python train.py --num_attention_heads=3 --intermediate_size=384 --norm="layernorm" --extras=["capped logits"] --beta1=0.95 --beta2=0.95 --dataset="wikipedia_en"
Each number is 128 + 32 x the weight over the matrix's rms, rounded and kept within 0 to 255. Layers, rows and columns count from 0. Numbers have three digits each.

# layer 7 MLP up, 384x96, rms 0.26, rows 279-346, columns 0-95
185097094111074131139098171098159244095174165112099135107084113136098078132152133134112193108170197134112161106106147073135131145149081073139127144124119112126172156070153148127084120231159150148135103112118151097155152129125165056144100106117126137112061101161144081160129132150143109085
125163116154145084146086105154172108149135123114083146149162107119138087111128138152129046171144093068141109154157162074112205169140108145081122205102151083129082079144125114140165122131120100110093124135122171128100072112134101046139078154192158142075159159170113107134134107191173179168
118151106107107074151091099128165151148085085209135101090143156140157082097150146147086127160191105135112097138087144123099126157123130130128168072152112091096083117149099116117114115121150121145111173142187112105110148108138104134086122100166154169140096155064252048192115062162145144124
187114143083166109163195154143131162120120128213145080084160183148137015114104112128082084115132132153155095119110145094117127140112135100082062099065118202071141136114127070132122139077045148109148127128112106082147134096191183146114142150121086131146151151079101092121090148140174158090
142117121079115139143168144166143138166125087131155137114131162130071105071161065187170102164116068124114126185165095092134110157137163142129098107088134120116157116105196122137164092105128122130136131114077087113047071125142120161125138142117112131190115155113149109107106105103100095077
182184110129144056095132130121100117101139155193119142114136113094123159117114144207141148137174140118155114082123112114136158154103100145187109060133175123137142098177071185131107130113139066133127115133195160138168131073095122158132120092139142186055104063140098103073203077126143119106
082100150115133152119127170133137135084114141114114144116093138136116053116149084151134134101116114197148049109054121134142090117114089171134136161106150125119190155111132091122186067206198124134112131127174085175118145157123134127057161095118106115146120153140141144098118060109066100091
148150143037137091091138183150133117127092158095160221119087101095121094157095138165112180139133134128151219127134180140089144179061188133112133091142135102048095094172130083125084138039132089107156181136145084063143163181101104141100162144128151144143149170092191097115151129131053201212
125121144148132105112211157096093134162137157096173132094115081055191128098136185183157129126140097167180162149108106122100092098150163139145110154154117161130080176133095105120122055063145122110101130127168150105167124101133212145109090126141158141102106107145140140153180130095135087162
079158153134100083110174128103201154068161067150078139193169099144126113124145175123172147127128127152108126248129098121141145087200136145137164152115134080127119087140081111147150105144139109089089169098126149148061086104152168167152136131075144094105111121170178061112122184093161141110
139143156099146076122144139129095101176103187114124162097097134098048093172192209102160160164102099115092096179169105129102081094084122081110055116161111129097150125142170145152117111136126136051057095152095126134147065144121183099080142167156121089110156159163146183188135128106143133157
080110098148148179191192163118115133125118187183186123108081124080087150121151134117093164076131172144150140095131050176124121160151124079111090112117141104135166147091157184091149105097151113100148111192084108106105165091114101139051119103204098145209115160147145083138133115121197121132
099076157099101160140082156046096114087051149191173087133097117161124175063124128132143106118190167151139107132162155125087146117123131101126145156092193211081115089145158140131176142134144224138113078133160101160073127091132152114083161107156078169120157110139137122109102138079134104096
119145140119103114143134148127106142117136163112138115126116119139125141139142103119163112122106105158146098100098125096143119135105113126114140132091127132109121122139141131131147107150154158122125143143141116132148134126140134124173113149118140115087139112130102102118121133126119138110
061155097110116149148145067127123090124181248144137118080189111125124148102162197141167150089132203136101150112079134129117077123121132079101122146140174093155123125113088107079123070169105105158123144169168157145144111156113098145130123143115105191105121125113225106084100065121162132102
103129112173134158080155154132128128075122117212184135126139169097121134122100120140113058127145151094132167094168188121092140095113124117133129177110109122094174107139152109111166103180182082113162152157152126107118130148093114163129137162162125132085110110119135144137124129100168113139
065126143161071110151125121090108138129069125178153154074108125133108153101128058135100168061113130104117166117158097153111142112149097085065128126144146132159070100183150129146173163145134190124145111143098055129104100129147089074123152139173152186168179144161159139125095119099168116125
142136128168163109114146169125116068094116196188168079100104125157147090136128105133157116145126129148134069164089164103118087126150083059115173134131209129093152144114103110111125104114104151147163094089151128128096148127152130154117096157135124218152097116128104074150101133150120138154
093106082125165100141157188129164090143090178151107077136083119126136141104062099128096107098127128111139127145136141148131124118137100092164147141152113139099119081174123145141099117111106157153111180097163135105130174084113130117091091157112154135130157139122138146117083122149175157126
155145109134192094131165085158157081136112136127149092122072111167172113066162168137163146132151132107173101119147149089118126164138109145154110173101153136113113097130167123122099075105140146114128072164126108160138147103079129107134133114143150019125105127126150163129107168134105134141
146091133131137092125098108110132174122075120106054141165164066132107149200190133121156153111137083152162101103175114122086137169157153047145121117107145112150089191138116099161139154110143143054179114125112097114152109082050097129093146155125154108163089124111173119146156139166176141124
094146115128108096161086152136119115144081156126104082056118160097088152144110183102101128157143130073073137083139057181149072160133100128192083163140150100096130212137117087184093100227143161116128116123165058131149142084114142107124195091141181152109160089134136100128191077106144142133
155154090142180150127160140191195071095119120098105174130144156120122153107081131143159070125095081150130171153149120067176116157167125118168088111150155177084150132177138137106121107102123134100123108125113146132159082089151146158143153111106115105141072095200155128107125149098114110114
124149188093121162141148120150129160107175145088137153133151140151159107122136148123083107099141144150107105131122176114157135134072163106111114149122101171143078121133151103179121120112140145125122138146126128120148116145163086156113144161139134128116089098158134103092114146146116058091
127175178140111124090113122122093080088157111155121122072123101106103163141161157066113157095152158126125094154145132135184185172098116127081157091170076099098134101077110093124161120166128171135133100181120150148059129168208176135086127106118180145113165187076175093120119118132103108149
109093139158107096085075106134161188137136111124114180090129103166148086191099114110158180164154124129098062132137115130173101148137142132077135148115130074085153112158095066171104119138153136142109115098161153130162177103149142129123119080165072126132125081114164115210181111115185181104
164139074133063053081134109141161152112141098143161138128126045168107171123177133088136144139160122121135119093143150106144172088120117107110176077179098183098163108124104123100116089209211102143065139192180124120178119140112107126154151113198201124104127125121102106112122129105077119121
110095145120130149120116180099118108187124120136147100138176106145127160140084066111134126083183113129117164100183085101135146125118101117150141131134116135138139152150140081092123136065128188129120112133145128115166132161074156156151105145074143128133109074152088089107144124119103099167
126193184097146145134171154091132103144114122129116174165150130169103091170118167169176200145122124120140036177163133106084097098084110143105115149177145103135122140127102107137060086082136120074120134127137151120092124106135144123159144196140160179142099171176078141173148125153142151149
087154178098116129059157170110131140087123113159149183090166124152119096150091152149097144100129150150066091099122106139148119100057151131100057078147138149137115124211142085111121126151133164141166082120088114137070144135166094158133079140170128135179154084112088088158164116070130120162
151125087118120170124121168132156158111118119116139175096128155159140176172128166160136194145124126076113121098121135031109154106154108168076140138130111124155173104157141159164103103136093150138172100170119105147127160132104133149113126101144145073097080107168094128078191133084125169145
100148135090151100128136182117124110116146087134119111115165143161063160121120146111139158182119215105139185152107109137120200117073167100137104191130157157135199141111128133132092115112157149147081140126094166094131135143207125159046148117088100156090104135161163174128144120137131136094
123097128133131105189121121066094185078140177134131081115114078124170135119116155162052159169160087116070150118205128118090094102089154092173139098094130110163158145105180102175120112178151178098120195186091147100149126061136088141109104147101076089127139112184143126145213063159150141160
120151118082163087081162167117088104165137125084168150147092153177057070147113167094094111143145149144129174143160094080144068123120146089180098080090037144150088118164129119123143182154142189089141085135126108143150120147122128129115064125089214138166120139148075108207139162108151108171
104108113120072152081118127220139107111180108111180132134115108152104116178113119165114135116158105130106068143088148157107104127113127103128153120154111141122124130110155136095137117144132131172140149136138155114098136148145149110137123106138094148131145098117155080147144139116191138104
118084130101155188085127149157157078114162126186102106135124172054100116105154114218162141134161147125149163126172188113111183095174117126153103079135140126162132114097093106134098159063146182142136122137094152086134123133148138134115175151101131106162099100138124157077124106124175120127
105171119158137113096121193073127116121157126184099141125119098156114095135104123129125086109126186101135184167100087190115133136094054199123129167130120169118165142189077131126150102185117084112146124068176100145116119126179092107124165115076106117110171097093133125155173169140121088159
147145166187044157056147133150120152125138125158185124055102102100120192114122090137140169091124091127086132111194147101155097152113134129154130144175149118160106142142129093160110132091114100122129069159140095074157084132127164184145087112113124071173133228163181111090173190114102115153
139100111095123132141124140125180148133146118176185135118115110205114090124156172144120131147166166115093115128095148097126113128084081073146161089165106089119137091147136156082166152200175100078158119107168093127098161117171113150085122109143147149128101086098146116114119098187125153089
073053137084188090166156130104165085100153155166095111196122096118187157148135101175123086088117126112119147091191156123102118115145180134090143088194100170108106118141161086114155089153205136122147066094117110136108073187183120146149110123159174150117150097172095121101174151073106078083
098175137084063158124174159101152113137114099078144103153128136078090081074118132143104165104118160144141148153138116130153118134121140145072148173128164069153166132158142128102150084204126137125181111200136135164098160145075079128105092095147116084169192126077136123149140120102158199147
116151141088174141118187156112170060113110106151130120156158235149132053111101204085163154150247155136126125090115082097155152138098127176121086057154106129139131156145179125194094089098069145154137109113096138119088136189122176163168148133136181148187096118120128052131132138153132073185
165147132127122153120121118203082149126097096119089107120118149097090132107116121165159119082047182093173082123175099126153119158093188151061135148102136107132119092151131134115210171162087135127160084208148139145135145064137083130123126111134080141112152078090114131113224121101108121134
088122120170137112116143118129106119095043142132185133167118072139126140134111093152126067167095077143120082073121187180080192121096182119174096145158140149103131124124178115166164174126187093113158105173114092160129234123137160091102168135122161167146130111193197081100112144183086140130
126118142138180107166089094111111161078132094156096131118141116123121144126106101142134091126177128147108098075174173077127152142052050140094167127087133173103068113082153129108114147025091132107077139131148139143102184148191147142157188105154097067132130171176101093107158121113148151126
172105153133186133052157180086116170133119172129119097095124162123129092098140134150147098138110125169041118134164139106130112163144115119124101138111097091097107131145116192164109131139118126107119105134149144107122157123191162141136117134157134103097135123170150090106116114130101171079
108141154130133125111156085083081116154101122129119139097081105152115133146118145206159071148211156091133149213115162121128171111151153077131129133181093124119139123135021156132155108101165116158161139153128145132078150129143083178147102151132167142213082070094107103124161120116125066112
112109125075087139133157066126082158143099119134140162102169097064096183104122069163145128126130130094100120094159163130096148165169076173180061159141116139090136103099099110098074074081100142197136090195123130178143084063090154130108215089156153148184120111154114153109178125111156101148
101171198096132112127133109152150131112091119174139157122158092134138135169090118172085130130148106088110112162113088132098153121112141129123052129141156107111072097163165076112112108145156091128130192164101113130124146143103096105161086083068138118139120118144175131140113127129142133175
163084190133123146160162137217136049149108124195117147083130135123132147040110114091160199113139199112111167165105129140173168139109130071116131150074144149168124136162151099107138191157095169072148113127120097110086113127145120084108101042112126092110119105147118091115179146130111128158
161121128102142112131111157135135089124129129140111121143080122129100116150109159094219076086115124075114139175156173206088138105152178138096067078141086157191107130127172054156131130101126117090131100148133082120092121165146081114131090169106126129162138157134090103134132156142139116167
086134134119117122081165131083082168118166091142105127226119133124036113106100136181119148128104074121162185156170144138136104100124143145087167140162098136136122084172139151138124118120079137124143126158160075164075184128135134123104202118102138118103116113119113127150136156111057148079
075121109134126150098140111129161100109075142117167114148162043187135112113141135134140058200123205146133125133108162136145132115077158155121097191140143131119135155116081156104112153144065145066118111101090127114094055117153149110148178071114114083129136099126111152115163113102154136138
094065113157174124125139133032110091162121160172130092115167139133082106131132071121131169157084098130112098119140151162120174128151127155094086131120139124140135140117106136139135098087078090081191135191153142127166136115086144127119192142103161138115130108189075148170179149098160125082
122104163128147124149137123155095092101178172106201104130070071136138121191146090163120149076165112092158078039112213147136136105107162072076132073174088107139110154209135109120178166164108188117098153120137097130136107165204188094152096116086145131087100134160125136103143163125141110113
147118084146157118130173126114138088070177079143151092071127147067129129133138077167194124073138127135101120123105114148127082157142178149144180141120122134084124134101137120185165128123114138135126138159144116147119112084080138194076142067171168140146098117120156129166053128104139118105
125070121172095126074150166193080141101118143106147124129124088113092148132127125162137121126101174121148127174112124128135102205128117137120230096171180204141102135176092129115140110138179103174100133111131085074137089135144067129096090092140117134178108193132112154173183142135113113157
107072092105118132112151121105117169144158195102163065139145115169112177192107090115126111186212148143092090122091195107184135131133165152103093106135149088094134136131115153169138086136111118121082119113148141144217111117173062125115070099155202143144103070110126166173153176123155106130
163064130174112133127111186125143117140140104088182144139119149089055179113114096147152115197118117116120147143123112149148179175129073215146096116148135131158173131142131145129160009127085125101103100154117163116157081088153117134083118181151065101116114103136112131182220097129125063087
167168161111136179088119148156073096075133147144199112083125083125146163109195106145159140112163138176118081162121144112136077124120115089118167140116123125163102124054115082144096133125091148140126111108110166157056098144090129122121119113119149144090069136202140128142167109137088139156
086133205094146128111126124146134210171109188159120158114146099171161170105109103181132124129146125164153118120106141154166157128141112107144091148133109156115087117142152110169115086101155129129085068125131129128104166136127114163125082141167128135082179147113075097174146159088143037127
063128102156136128106160070147203142095077150150123100113165164146113096135134178141142153125143140152094097137164140064134134103138114158162075166087112127135130121156136151024138146165069164156133142110147082067166133113146214065137124164100123131177159145116107116119127071126118095098
133116169151118175138192170109135149136129107116117139172082145102157111109079137156136152134122066140171098103129160135106137073083175090102088157155092142114117110090117130127119076140135085062181162146166172189021101149123223101134090110119194125103223111161157070117118107152122106076
092125106111122127092181130111102143159080148123112145148074084111136128070155145149103106133127119141119105162096181069141188155191080100097073139154126153148126119102110094159083106108158114146082066165136182100146152206124120080142122076099119081135137107199110117136155165133110066137
159089134145148140124076153169133084148201103116147057071195129135132062097128148106111142110119148144175124118107152089123149122102170166100106233134138139106091123139131189159101142099120121125142133144123146145166093079149120115098137150136138143155080165127144114171132175166136065047
171127063103126148134134133113094142143157125128140118121108159184130141115163141155163185145138149137081158146148098106107169126089117137055151105062164143100156096122127093073194161109127138100107116160106085088155087092102120098131110100150106075147118116119139123132151157082065170124
130151117109131162178126133131189141073143129110159123094145154164174146141096116150111132158139091112103165120197140058081157142125156120061112139118117113172083126086139083121111125120116131146119117158142189146105169116158145127056069137115180159048143166096149113124126153133119169127
122116071154126103110118171076093136140116195090146189078110138115168115132131050120041147152121136152069148070156145132116076135034156083120104119153180171132086145136152139191139150133116120140155100195092143094131130149119136099125110126160127139204129109146138130120146178037095113109